Weights of a small GPT-style language model, trained from scratch on English Wikipedia.
Training: a variant of SOAP for these matrices, 213M tokens, 6062 steps.
Each number is 500 + 40 x the weight over the matrix's rms, rounded and kept within 0 to 999. Layers, rows and columns count from 0. Numbers have three digits each.

# layer 9 MLP gate, 576x256, rms 0.221, rows 472-543, columns 0-63
514466539491525476555469471530469513490528514450443487483552527496503508440542516543543503443538531538512560518535503549485435515447418554451475526484448514496520511483541528545454469488510473
585547512553546526514510508508502517499517493515591493486521510455512412557521555506543481445434563549535543490521410547538491525457430517505570518500530557475508519499527483577480566515574366
480473559527558425500518517509563571485458525601503531483509455476590489505519560467464464475577525482473496523517515474432563515505518440579519547450501479553514483529484464518569457605505497
490519474435485431497558502398514547534547495562523571489530449499506533455470486569481559480476491540463496456482505515522512446543474618489511474528541478554455529511536491520532424560516466
516486421484476474494443538485531516501409599562468487515493511520453491561444451531476513482491503499473532455526531491455485522510474440503599557514471467437500430455580514538522430486507447
531485482467529532521516457440457486512511478524461589516463477507476486487554502508525448415519558511611551494487519513578548502497529459455498514524546451466499534525536457473549480469484494
510459475465534518442563481478510491526500513529566543548484444481456427483457504472421536560529433458514493509511510549455488448560516528492488558424483454531526498524522521539527521497520528
550536472456478533499540451462528453489488540406503518446472460569570479485429517516431511514456478539507471501527462444433477504532479498481479469554544496523404474460451498505530536519510466
507456543482618541512508503503479515551525442468581504431562495515480491557499479479421516481540475484431524508525510578486497487403548542530481491539435451398533502493488522453483555406463482
517540474501476495508525535520509577461464496559514475447462555549538561483438481524532423550462485557456521478518505466480506517443462516484536508514436509506503458526512475525452544555480570
521490452489501522563525505465493520518520523544503476498414483457537508519467550532497497457504515494481572490501500476439457517495496531440470539530498495478549432458495517495514502483503520
436572485495483463479494493564472517519501509530559534457469491555542451494449461522604553484496476548518496448520530500474519526505536517511516497538529535548549486502514513529489503462509503
498551532544505583536568565513497462500533474511420545555551526548516507500505451464458597568581421538428456460517479463523511566455545522448492486472440555514534518493490465558482523539580487
444558476533510499510537523534501503402441441599448555504515484499481465518450487486465506434493522499482539556540453496488478540477523528554485520549477506544521456420473544515440514484550480
468461482451519467543481537512558470448533573509517555543537534479588520489597479523540470504457461606539459442525540490526488487507554479553480501599431483522493512465497568534501449546473550
527480532492542507512441508485432478485559570477470479535494470523488466548497560509548529472474477481479537466379491465505518533430529489480441470517459581444473486486542491492470426492478527
533557481539464506470482499523494506491461593509551525462641471588472546551561528454526574501483515529561565444503549525422514482554461449484399546486574529508542467408458502516513427501486498
519495473475490535527520531537507535507489502517481534563536499463530505469533486472451506473438559579452446505542581559474543470513508491532503547560531522518498526475530537501534511477439501
525482551518504509484460533473483487494443481550523461548564443472540469514473550516511515505489523516458491555543448464451583571460485453469504555504488481581458560539483483543384529494483493
529496563484509558533488568531580518491524454488531500547552557447491596466471522477501597475540480491450528465479520507515465485618544510511487416474483449468568415529493460480524473519438480
412528455544452518475535483549512458520493482490447465466489524508473495485511525497521497438477516474540563426520478449526513504467503513527420580417474456440458491461565447480519488509508522
574517452551506507530505595508512488545508499504463442595594546552477495482553462476469490477406486496555486553472540488520528586537556435466515512543477431508550514526527519522453480525496551
509522478502477516492500562502502502506532478538442477520541456501498468556470483533512538435430529444484546463472489471484470529531494518441541418500458505538466530439440550515553535498448549
518518538474493457529468456591521538549526478567536505487530509496499555499475570431500516439481469524514490465457485549479501512477527539493574542516463545553542491537450470480532432517515456
491518483519458491461511464479515481510529397539556506468521501468477478568565500468490524466508519477619504467515456517557521507512428488488507533480527592549535486536530538449472452445489581
469500562459474447506554498531502547615519522562508480570470447485526475532484458486518519452479398478476531479585550592480626477482473496501549467497478495519459472494580476466507497551545515
461600477448499528544571551429553408446531479562549500501543510501561543513450568560467454422556512515470517536478453422530510473455525459442487580567478539537651437579482473462458558546538516
489522574485445575494521496492518478541510505561507522520530524554571515478445536547567464521514542536516439467534465466489544514463480565436517478463471437513490570559506507527573504480505547
505509515499525425490439506466481512446493480559460445529509479411531508497510524525589524460532450511461535496462531530478459531472433594488519459539466570506556441407509478494473521496509439
532464501465468522470430539456526504441549498556498583457467371517567420522530496486483509535478507519532504477486515536442628461489556502450555510580593506546481435537520533496557483436441523
588448506522543496498500534503544535441530504536480481499482553472498505461490517549459503487530513473530482500491579463505491502562463470472492544536542438462472565546550462497431468458536505
577551562548503417513582520501493457552518547497471544587498492476466488510492506529466474317539548446462480514559563532515474529480510526494516589496528538498556484463472508493583558468552426
519497548510536476474494514464510500507534615486462552514502550497471543539523450501481477515530508524437401447531486481489568442529516480490453585476438647528450532468482518465515473486448473
546554484487504502533525500447471438506512581484468487452499492539440545498507480476491527481516551545448493523498491506516501519513500503507497488436574486456544499498469508572512532459461401
499529509486544521562476590455531522515479462497496517516512535495559538520476522470539495514522471465477498550522554461491491472539556497454481513506446475508444471485464609503509519469501528
514544575498456528441509487491547508566535473482551494489505476505529512445512457508435484503558507544494529505452447471551569429461537555514529495446423471459493481531541523554490470473458546
523458504502536536474555546522515523497442478465542542562499425506470491497582567573526480478522527537525512490548540421477517462466460552550492510522552608488518522499446563495506408467435546
445473519452472522527517500488509472548421524510464489501506482527514404558551438506522518475469481568503469548449477528488514538548446503517511510497486449510540488549461535390473445541490531
436520530475580519496467508498540468481472520455426492524586562481542422473537546546535490472493588477440547435532478523529508461446566422537492472493544535492498489514561548544546486440515505
520545539494450521571540499506550442521523465526492502518428476504552471493530507494562597544490471533424505577584555503461542497445453469521474488502473451459482430494496522499544523482572487
580548498475492511542432575500513502483439498502528459515573488485586433492516495531515513521503421484463483527565488414473534484565479539549475465574501503529569521448553451479475524522535510
533493378553409523504488532541474491460478512543502528586523616562508550459542510457448486540552450597532551532521507483495526479499523499462544457476534563581484478553520464500564472484528444
501516513562581519554496503600500549540487466475475513476525521512517457499463504541500498539455503430491454471459459475504598472490540553502567493466491473524458405502488490613460443459492517
457510514496461484578499508470541464557492495523514489534506543489500476495486538550556499506495536528548580449485490518461473446498561584528486448618540515576504543548490510471537615449520525
523531486486455510478506471512513442526491497468569529502505472491566600505519533486507455557555473477506481493553551525508523558529469496497516532521523459487457464474538543438514450501530466
487554526505432483501518432510414497475531477527555484539476564472512443471531487499480526460530540482509497466499567478542410466501420440516505490543532450547497450483467529540460544495503573
535494531452488482510549530444493503452608512512473541512424530497479504485504489492533495491506447512467448515481489495558564474441492474473506402520478514488499532486466522511501500479469572
508497504455473469517487426549431488475505450467580496465579485571486549511552532581572439415472504555497508529499451485517466441417500484519569459488520441491485486483434517505545506476514497
537454477547503469521481521450493486509543474472485539505531514484417485599538452553488468554493489507425501554535472514555538576509519505511493565510541507540524520574522533449511487533437534
491600528560503495527583476458559466497450499434500523469517480516497469548469535524501430433458491488443481526539519546522523518577419509529441520515522526453486555413571461498550492468421541
511505474537492496543527505561477535444489547454501477463475486469471508477471458453535463535482480517542591523512538500499509478492498438473502450457616407483497441554476513534500486424445439
526460496513531530539477504521567553487485473471561541489455471493485540499453564552467555576461440498506524554511538436488561544476444482519481445495486535462433520505564446452509439506533480
505426526494471499502506458503513395472454484506510496554552529491522509485446567469531490483567509400510531578513443585483555460512539475493479530492540569548475460437599510417493525499563419
554478500470517489517545496427515462496531509520610532540477495490467433514461566496548517473513485514579504522509487538462488468492592556493484477488475497509534490553462512518486455486447567
531456505562494538504500554459444493465519563517507491545529504467521530485540538449497514484405487491523466509504464529534562562489565472548473542533473558453503541483457537496473493555464500
496461448511527533467550434462515487463489491504518456429518559493466576474504474547497550535477538495543614409478567480550433487488546533531465520512439519515558569483482463470492511532472523
504579532501539480540497444490561511500522534429482524431472518565476516499474493551496499529481499518540544528494420480468504569561506587491449539538608471456497619548414491433570479469527484
521535479489482477514412486562576540538495571630501526613504537466508490462432552462444508511480478572463554559432485454513474453515547483548439536515493485555515485539521573440477492494509520
496448508429464441479472476449502488526515505561475507523459507520483534553507482525483471473502464460477437504459504537487485491535521515527532518519496434533509504529476477550562535488483529
577541478415533531457507424529459511515501462540464457427537480464420512562530561530442549523516466549491483464528481525518439537514575504590461545532491490485469535465594522499466627539514513
497451429505507476536514384501462537519525443473445495525547549482508501479514490514438461562479586467543451535462525469519486495491452481471478527429488416589532496516511506496570516512443499
510550530548508474550510458578429489513477448598434507474471530463558502484534458524484562556457505443532488474556488462475524480540521511460497533541563506472550469534513460506512506524501432
421502452469556506491459458510515541508526475513550509437612522541497515570478488505497481571404519576467549479447512555496473532487440507501498484525519448473496526463534557448580429504560487
516452530416507498466469589476571495584530590485439512539508486428479497492455457550513485479485495495454517506496495538540421495523525466491559518538468424426518471466508459497446468511469461
543493493537447535525464511523604428591559533432552517557512532539540581462489583541558500465525459520493487477424554479550483543494549439431423489463507601493464541536575531502471494467508510
467496496557473454495497564539512494503500501443554529438452544535568510497490456550516471529476498578471478493503555500502533549496443444521429558492498538464445515506593499489481482496459533
512569618535534495503509496491484542459545512474481520488501519478462527534469524569490587492521460528533528489425572426422510545577544508445496577546470508491609477522470475477464425509570544
484603544512533514544475522518495493538504522515531478462520515482603575541490505438497539582518507515491459493541518401509520550497473501519437492540484515506477481504468484526498526442471490
450477542514493553457501445486534556588391443495515489521628507477522428494459413484473521449502473506450452564495542483499471526486442487510390514504495492518530487479510494549545457458530496
475533468509498438512475430522488505530478500502547501542583473504483477541470461548497556465611486454546481445475528459427485562526448377525418477507492569518497470480451443516435474494531461
452523551482406516521499530590517475552420496486517555488567492470525483455498529537495505464470554487472504486492516488504467527495502476472539508497561448427452498433496540529430495487509491
521460536502538585469516484492533481544501475474481448516525472449474447484496572453501531544527463502491510529496412492448427524442459481496498465403500519473492444469539512503540468556537506
# layer 9 MLP up, 576x256, rms 0.235, rows 472-542, columns 0-63
497496511513512531520499476473595459499538462412512460456476515479533587502530509520466500442486507498495565542529549468418499507472508561515440536457495497520542452493485479611451525554523539
528496489475480436454498479496585476535464518535534524473490511587469488497531468512475505529493539495492502505500598544509486499480537532463534448521475496541460431474451531529515476540477529
445513486546434498492509503526573539536454439555447429539533471548484529518516466495487456467534534499497507523530442461485528508451509580553480540469526471581520529528493524497510460556538464
455546448511505549482462563491589515448521449514497469460497471491479516553496514505474483548456490504540511516513466514488526508486488505501465511499532486532571541541466500517462559476527408
496400509476491403441528521472466505469470552544503490520531549530509491429541439449487482485519496489555458516431512492498463567479482480515464413491505523508545522458582521498559490474444471
468505479451490518542509512523489519520524507459526493523439580564526444473493510475430515461532459428522519500518458634548534463481529469407552531551498477474455513426481465441423467520538513
450410519454473477486454562538473452508435516472595523432527492533523519520513506561530486502475514533461496521516473482469452503513397496522501392443436553534520460517500517520521551475471517
526472519457457528529485504481433525517562474427483491488507532605517504561489573483468546501440494552512506484515468522464487580530522445531458471555478542513496487529541482530519437465485461
511527457513532425545529578510465460427593519542532412511513478507467445532475484437517517495413499537531509477494447485551606534523555469500454519557558534479443483494472462521473470441525488
596521493509389452521503523589458481526495491489566544473466456483473467458477494527468466482527416481496492536526429503563548611558499466479520431495514554509478548518581475552554451521515493
507462490549518429566533454470567547531520485541476477489481533520503414493532495522521503497549562471431482480547446479543554560523466502460491584528508511435483414402520585439479554500531544
505513526529561468464603527470484534503550547433597499531528543523519536435493479480445484456466567523483503541423494473485519504445467490521495500482428492478520539483471480470447499519458510
414528454451529456570458542516503448502429500431545532548488530537505489446435474454550476477481518496497497537497484569462450459483493488579477514556505537544518502443561533454485461493474497
489581458538482516621533499533500516549492470405459437494476486485471485480597499539483558471445524477564499474462453504517510493531579551534483541486523547529575532486443522569487483438510495
495483458479512449499396557521490522501512506494487540457542476545517473485506435536562490505597446552485452505546542470516510505477532472412543463489495527510477542421533520486516472563497462
467502644545560462519511523498465511518537444495494586474541509463459516590438461533444492544494507458517461519523554460513481488496505491480465494436567464495483530473473454457529461489500482
507467484514563507520550530548525534523487483412546502438543439511561525466514498428527579432448474476521533526499450538443481459548465500595409514499488460468574456512476556466552452536498480
442524463518493435507449457480522519503461536499445511461496498552462479529480499526498506463489536529480447432520554511499468508494486505496499484551528507500481542500479492499499520443515475
579533512484501521538548432522497458486546543462475536509470494479425473499517513536508517499458485528472550481412533497531424487537483447452466497514497525502530481510427480509504445559511531
442502468571494429461541596505574478458507526500482583483516527551436494545481492485468504479572551538475482549525544467495499557532499448534573503438453485488507517507535532488536518461432464
488508494541544435418485512511486572521488464457481465490453512485475435515497510471516543443522464516491496448570466517486492568522480462518511560395605387469450476427518517539515597485471460
516534483498433556491524507509521494550559529436528510528470513583535489484482496491498494480501529483515414541474432489498550533480517476558502457482480531474444469478462517524486573520456490
464524486507539452558473508541518518520473420518519497497468436544563496497439463531503523454505500464506475472522428512447458490495497558538475493506454558568573478477542525560530492513466529
548535528591536523536556539446476495501517509564475512554483468466468498525552457602524460429470496469592522515496456487554452602487498437540435463524571513487528484459479527526431492478477499
520486484459486448485449431487479508515500461568458575551517472550507470585474492498458500466592542461562594441512470505436467403556505501504522498507427484539560484538545506514483473491422557
472575556417492479431575480524507517529442464553550470478490445501495466483435431398484476507494469461502503468449460510453542529479461576506485499535469528524460536518546509477495580492511517
497578485450464493479566433455509550411508446484594548532486432563563442464463543500521513480507477561540505526380548474464559498547479517487499504556552501509572508531524525412477504547573502
542469411531562585468516438448527532493482484477521545433566558546462520429483486596525501479542504460519470512516444519409510504530463524510496498519495511426448537492465541509538496450533540
465457511487591503527566497460561527515543541479551529528510556490470504569545513545487434491509433520482483488512509571499509509491494521476548532458479457487512529419532471498517484477547445
496509537495539478496539506518510458580482483458427404567530503438463417486496494497490475452556471530493485532469540499462541519482534476469488496489511506469525452553536469591489496533452533
495544543470493475478517483422544543532527543399458479506535536517440411456442524454382524556539432515472476466557423484475494467487521521461518499541555599502532512519536539427465491465441458
451488502499546429515504484519552519521527494469436498496525498544503505482494511478520455464558533477456546463486576500530541624493525546489544565496483436540500507493413458514567486442485526
465450478525513494486474471513524511554507457469592503480488460645475480445428512525513421546406505482468490501492482574478520536500548487527526532483521465425561459483433517518463532444425491
435475478568472514420505501559540511485432497494498440503468537509555583478532500498497492546510501494504483441495518458491488443485578518549484490530470523461486543525465505539494473441413582
459445510483523415529465533494513517568439506476483454460478559525541520431477498472547477499412489439485551447476505499444439528518482478504484517463495484492484392508466511467480518488420503
459458476419591528526458531483484503478475465427459483476503425457476521415470528518487443528492467503418502475549572520584483508460549492484535489529473472467500481509538449529506489453481531
517582494552488554482562433551484507454466474463504509472475496497515518572493471453542439514515429480522516509498533485502514578451525405522509483511454476417573488534443535508536520479528516
538568496497511576403427487474539543510506513486521542486490424518504478494486513553480542463489519458498458497478494563599513485471527571500452520561530529471507572479534486518478532451481430
460539546470500506603484419568519469479514476566529577479521513447450549444522490490487483509518500507549476561524489430567480450463488498487506515546426520463594604518521523437485489504506472
489515493456440509553481481482498431538557451514507520535436499584504549482484558516472444460556477424457432505519427445481545559443497543501506517455503552581552541491481522517502456470561503
512493482452497502453461469487511449521517575511530568477470454449460415559501452452530444491496428462465515567418463467488456484455491508547579501479499565500506471520467503410487495534520505
435536557512471503559521427544443600511543439503500480509439517461489504542522469524527473490553492476502518463484523507483499560553544506492499506520546458591563471589491510547432484514471525
535456452522532474528559471483450517490480494520482571483535451478528494484429539492521507414455545434421516445509511533561494523474504464497501467463475499518443476465522506557520461509463471
464501460571519547512434486569493599501600525521491518526546497406461513433557512469460498396469429541550536520547436481536522482447469471421493518462535498425497451512515473512500397520502500
525548481490516559535478538560579457550494470485498462486438562444532526450575559379499514467534449449495515554440511503552524517536478460504492517536448438564509505490522463468499479458528531
499463454502508482593534520478500498425481527471463511483471504553379477451553468475485437550500562409516509484496499482502507479453457508547467471598436458520463534496466494521427511545504535
499421549519548521433569514541437516516510489517512526472532503494471525490548472479518499465561480502529460511450452527532456496507472522490521491458510545485485541508457568546525500457491499
479485452581440510476511440526517550541523447515515477483518526476552471438393563507521529427479518487492417520497482513487550492522500450487465489480491470538488481463470480520437462504424417
477523575501490538533528484475433531434506572521523526513471513586495509480480538481524479486502434500484527523523531471448543494525518470473490549528455513446601500486499514472530458460602496
428526492430548489573531525487503436538451460481524508482524482552443526515480459519530501517518507516497495447451473563438504513489467461455441541442548469419527509463539426571495489535502470
529536560474554490453425542524521495462508508584493529507457538543519537522520466551453577414536569475468414434486505459495487509494480502482492481494424552557438604537474550506453466509488512
479507457510508573526518400547464451433493459483574582489494454496580448485413511536440458468514566539461523487531532489447426469450560504529487505441444507498492556598447522503506548468589580
516431512523449491462570480506555496473432515526459521440493554424486502533562467516534489488539462520460502493532553524525496503510512464544559464493489445509508477502470564494503520519443496
441560566539478494486541454491466523532502487531491544553475513513531487520541534581552508478514439525468493453469492524422518565433531486525510490462501419501457435487475525509413457465525505
484554536487478493539541479464545532561413500423528453545503517539479532518446431481471527440463525425501485510457525524520454545488489465520426524495504551566486449491449565489500404459497520
463489512482445512505513448456509502482502466463535544503465537521534484457503429519497459534425444458616533493480491537493494489533530548508509506449532504433496457479476513467482509512526435
529502502512502539424514440518450497538486550495457507573442503480491481513515453430496509461556471547551506512549559522474502499512550459518502518476444470513497517516455466477495540481541440
534528552468519485530521466542431465516443448472463507501487505519490501475525499486559532391503474520482472473524476446486542503489487476499473519431482554502544483477498583599497466532501528
566482539554494488573391497442422426519464490518431498519512581437488486502545515517466554579472466523464535557509560553464528444481489479468459455439521511473516523508488492497440492450516466
412458523534491552551525558513529570393471438511490526456438425496420533523473500559559465505498499423507566495469536485525453469509525483525502588515472524479519434433424480440513568469556532
425536469552511544481529525400424524538559517479514491433479520485380489554453460582518475502522595527492456484519453489490473544476538489541420476502510502517495526505485530511463522421436526
445520464489549491497508537536430500515543476473460581535490539512472490533494544523562479516506474512485503479585465512499387549552449514554463487456504499536574448562453535470500514418463511
473498529544448561453515536453430468532525413499518521474481485523564461458484467495473447503463536469529549547484517558490557464465490459523450492546514510563455491540488465458563564504524589
500542461457544490473518456462496529513504540394490562546544510601533509529552515543539500474447487479490436521539475452499502576486480539556519504506507458552538471517452432493520491517482450
473545483534489506493497464557517433501547503474574538549464495394488486490385486486514537500506509405459474526503534474533541518514447533469472468486445510487453479440460520494451503573541459
453490543617479462465483482508456460459476497550480529551496482496484563541462514564519595540448456463478529443505508459461530497484618503492493459459568504503524510515522522529470449498496563
515484504518529525527468538480509452435512440465411471451476542500502496513475488519502524522578476525416507555536528530537435469463499485548502552489544483516477481535507485543555498529522463
485516489526430545514506489519422459506539514498462437470503501431493486474491558468489544475463477477475441587465495572506519502466484589595474451461493531557497449509531477473475489414560479
605429495422506458501552489523483464468519537505489510510464508553497474486504493484495445540548558496528489523516556467515551468516459498594483541468549558483486544501538448496537503536463519
479525544495505466511509542509624478501451529429417443533522551538526556586464537538442527506487556481581552486503501454498571553513514503512514553509467492515587611506565498460525561508451467
522395492448529493477464494500507475483506540437502489468527566510501509538482460464530494547508489494474509578530531507455576507463504468530522484496524501430478532532373512454527513470519541
# layer 9 MLP down (transposed), 576x256, rms 0.223, rows 472-542, columns 0-63
447444460538485481474575514499448530491545438495502533561389470576549535475442501512573561578473510518451495518525562499483472479571436485452438510516437494517497482485458517499498453530508478
432512496490527511451562497460487534559453540528496491465464521500535479507460492529447578501505628456507524486521428503528555430552439511540458537515500541505511506381507495503482508440449441
447485450574527493501432460406487560486513561448510479504445537479524498498436505548499547450498522564469481454472535470413386539448545517445506509560481502525514486500505528490495485426425519
478543563514502493471438490431531469455485528452476467517506515421524590469479476509456531460471548510525479475500520534511487517533485525429484448437561508474506485462492458497509402493501452
476407527527510510493478515508523531547494547478506488452503573514490546503517522451512507472524488449562560443502551484495575471533413525517457504550504511472504446452546531508530538513530496
512523558491435507551529463549561420551517549479502454391428550495545506455556503463543500523458504474480507482579535465499515466489566505522496505506490519454510558535495498525471463507524523
447467416486466487536573579482482517456505514500546497489436513501523497489454516463509473376530506465565466494542487539473560519508467468474457508475564502486433448473524448476524473485517464
502547515515511509496472420567487519516505480546520507487489504548510444553442538454536516498466548560489502469559507518508513496489455427465481499539597474472430444484497471505523533520515529
409502542488493472488542499491503410551470527540503489595492600455533412483484442440536478512497463488514537489499482458495519486564479407528472544443489461442504402488524533519533510548509566
449425493538459512511498466528447550421535476446549444504434513432445465515464399482525505486407444508520504419482500551479496514510494544527517472573509449399570482551524512470482626510501509
518500485467471535452416495540495464468494476519572450459413565460556479482487484458473489531464444512520500565548515486554509488490500512447502423583510453496556513499538480489485505554533501
523462512499499508575513453476520523511492481496437567476508525485445450428558444496499514494485508521515467529438448513503473451463520524458501505478498504499497514456451500452497485496452528
579527520490539499582455534435481547443430511460584570509468524531530506456491444499486550479500411472523548528532498488480530443537491560450550499489460528513521485478544508479396547529519448
543530511436473438476525533562582488502515464550442504530451530497510465457519452532522476496395577525537508524496553479543484512501534472467509507552481495536482473444460454452560468435522487
460504498533593564519496518500498536483530535509541495514510505485513528528597452488469492512525470576474523507484534471472560492514570469526478531489533511473521562451451537532460506457511526
464473482485443464513517560545548504515469512553506523490495475484456567510472504509535423485485507498485488568480469511555491563492545516547548528542465467550507474435523570558545442495520590
535514476490532450625485516507509507401527505548516525529548472604476477552577577443578477480493521495527443467473528468471500479482455523381470501534480499590452505523444519509512544552535549
520538462484570494527489552542427402513466543518509515474489478465486521511530491496575499517497436488506461483506472550480505516464484513457558464464447511460432484539521467470531481463439514
526481494487549525531527440522449469467489487506434471494546521425456417571522475505514469522507478448472512483519586431570503507431481491489483496471458572431499488526481521494521562503483476
413532465457516504547498477469538514393439504567562479538554504530504610547544529538530517454501514494410551505531518539515517441503547533465451458472509492482503469548485531408529558478596497
455501528541460507526553495588420519503508497498470422464525527522505484489499508482446476489480490475527502450417488424476443499563481469466456579530535497482568469457514552451548448554480532
468537440542495491520479506619471519483559586467444511506485432426475456525442494511499511486543441473579531536519518507547563576448464519541467468485523432457528496455468480496490492510540497
508520503500507510463468500461522482610499534492431487459512479513456509529482480519485553480450497563506488563500468458427524429433491570463464503451433548442500509460449473423560515545472497
521503509476471501486484540506477481488540509506519513514504488459526491485454537502489492492498523443493458549509425473392547588534509477519531474567466520508470457504544500517481538492539471
503547541521572569505530506527475513433434542548531554461491502496514454515508495533537486542515510536500461559511492472506508490461477477506468444522589497472485548538480496539427543504494479
485523590457484532466534478481434548441472529563532499517468501534526508458467474471483512528458501549507569439489537513486508498487467468539557502505564507407523524502532488462445498497473585
455544445502472495415460517478457590503554567565474578489536542522490509520527566555518519519530550507544551573472501470521555495559464587435496492515519463472463473498497541503495433509516457
469565439546469569430563457496495457534493495518512522596433513459480509503445482507483503528469502482518569458467449460472475415495523490479507528558460471421511517485486517513455440520459480
525543534500506485452513497530453444487428541517580511443441485567465475477574508523528552510470468513467559474453563511513545520479562498496482517459492492521496509592568531510568496482448484
476493503531445445537426508513562499465507534485503489545570480555504491470499501555475435531512465469566516504441479523545487469459439452472437542512507508561556516518482508451563425545557515
458548499503474552495545508525513531534551489512572430477465550506506471510467513549526505518538435523504500469452505487513519524490467526471514441501547548537462502563417519509479515467506553
509553445602428487484555497461482472521479464513496502504511447505462535555495591567542461488574444497438498475501524458507429514449560417542455487469552481459513461445527475490609506461520560
495513507493457489471552483505452562495476610471498563488524403521416454483549518497556549519509565442459504512519508501520484506510563417483464539536570475416471585484485550507505502436501547
520515469424470518499517491510524486466469556562482439540504430471572501484525480505519458530507552511460493523562436535531516511537510470480488511543497512550394473462468521534469476517526449
477537479498563499445565520497567575463527530454505473466497439498500595560508458449517491557490522460540561516460467588441538437488556549555505510454522477512486478483435565473465555613504489
582451448495480514501502507529557588507470459465486505501577533435472446537531573437533531405505555450457495538544485489534488490486474507518492556519513509468522505534470495477523506475553493
584519502522560516465540557436508424526548519549475526560430528494507498458456432461536532559576454559385446432560502502471463485488523494456483521555569530455449507452514529480481456521543466
503507546530451522506475500430520466491514462484493464435555526524490496465465505500527511452511417532497481562449487592511514533492483487438548548495470540489493484498521524439441512534501552
401481616479454502564519494471551462440525488519465464472450481514473515550566514572476513499492417508447470462569570514454522527526466535496447543493555491530505453509504484508454487478486474
477537481542481478497461521547495468500428463472485448422482553503488496492507491489509484462600548447535460470544483465550548534490489456545564517478482526462482540481497534469483559652509477
494500537483514605566483492430534492474480481451501451521558515526515554464506521464492537497514429504499506462446493485440495531504503544557458442493484503459523504507531535475522535520448531
432492425499544494481567529549544481551479529469512503518502457532557464519545447551569489549529524557532580529562488614510471489502484465458433466490505484498510471516491472466521567479490463
520473479448531585452530540566531509534523511441491538482497515559542495452540497391498491558510563487418493450428496507486535463442456519518481563478459535505539451569519519501511543571526515
501452499442543426522512449520520537481438524477512543525477530463479463581540539478487474477413447478425556537514492411472565456479485525413521525503489490392514487507457405535453493491470522
487539522479516526511503514461482534503573490487438504497494498524479489504535542501457511486518558490464404472470489437530482439506468490490526532544560500434423516529467506509577498570581482
499561428507498476396506506509522552477546534463528554465500486468468550475531471485543472507488551481507509545538438487507516530516518496548473534413493482544508460489446467528476554511491498
532502551550497491483571506514493454607486451537492471477458555521506434461515424462496493513446527546412514534554552506558518494497530466453465541501496477473489498511462506575547390478502469
494500534519505489559488426534428559503497408474570438494518548453491509442482521489495469490466521548553473561438491425505504490507423511614477498524491497541494506550448468506502402495425519
426444518480492494457523548463484497496560511469512437491458486531494417499476388490501479544484508574543475533484494479514568418458413479464547465470515567503524516509556505454476444529480480
463523533590477466505519473485549501421519569579500504499528519548516483490508490506530485412518519490567548530495540453554457511467429476458488558531534533427543447416421485480493527599494532
467553525560443402526574488493454523511530491524536452531464504516514448508487463481513517539429486560540497479464525444562426399494477486509423506451565522534498485473439473482487525537495543
538581433471497533463494500499415437586462468418497459541496508564477509562489514447450558449510494488535506487480485487424469463453415491554519415523575491551525494415565510523438522517449465
462463472484486488511523476504532610529483498454494472509468540465567507512497480433488607501477533535526450570503500526512494413551542488451448519475491499496562551458437491480511472454553490
509478522528441529451570490491518449503502484558490464537497370555459517460470493404515384464538512498475523550497507395489464479520538505487488486499482437533496483567423533505492536499493539
466545506495495463450421521466538529485488554556500537484497464537448526480467501563532513506497446457532538448523499447442483567491540457523512531513435443501499540552502444464495488569551433
521451433475508472538443595485511496442491530513502560446485458583528501503456511518515452475445529485507456497469470478484505443507523447510553558481408475562493464464483429597473494559535441
462503490478528492473529542505465545542504449450504537475497442497491484461479472482487494521424497549462508495486489536524602450443511461530521467552472554449518455449484504536473463568475527
516465506476449470505486507473507483467479516517454485453491519482457508493518516615505507492498493510533534487430485473497502574539517518453535490490430478552532437468507533582447492532479598
513415559547460508475490521492550533495431456454414484503456521430569434529479513512481555584431406444513587480489461583560550478521516498518488471481425515457522555506455437515570489460440498
476549526428583549495615487476483509509509445593541549429484464541502412490505509497444460541499548563516480502543459477486508454495467498472538512496497475546510474502563448485429531529461498
558558562538403499465477497506449478555523526514477494477508478542501485505568426492472538471411487532433465547477514518491515509534479534396501502461450509530486513441487475485506495504438453
597422466516519516446494540562538487441494524527481475580432472521427462451535509528513544521549459537519438507498475495508480516477468567558433459530470516465415432471509494505486464463474479
487511501549458485487521545588536529517508483581581531466492503481449505508505480547401547489527487528507491449493482450503486538541496493498520505502539543507482555490517554471540436520515507
480522464517513566459530498486495579552503537489546454535523642539518524415458546526522501561474519597451442469478524429478553456462488563469482545515518498481438522418495556495522518435458518
452525555470453397480466507447440447516519495438457512449525477529427466524504551516413461471509467478481474539443438554538490556509560448540451513513472518524583428563516550565444531524446472
464548420594524514486538527484472530493494550578526461480484531466489532510505516516579471444488477512491476533589489502596569516508519538508506502510481516561481571465517548517533482462542462
501475488481545541482555504501537504473561472464450553543499536450427496497488500502466446522537502554458485500463515486477468536470548587567558474508479485544527466480527455477492515541411523
520571534411506486467524538545461563545537445458572466518478513415535503441463537451452547574487542530458481535554545464410532564496523515542461407492425575473577468520497527509533538473473444
427471463552541552534523495493487528453601566479495472483567488498540497505515451493517490434553441486509506539545546486500440506564470525538509534462502509468458547502531520489502498411536485
506469519525476550558505540543466516515408503519518518559531467456530486478479519476498530561454546512564468511514547493523537482455523451494504561512478534421520493420486542478449471493527452
501515530518455521442507552507503462456487484457463515516532479491559462508492560476446503576477486515388436461421495472574516553501458472470524445535506414439532421477497553544447419541482527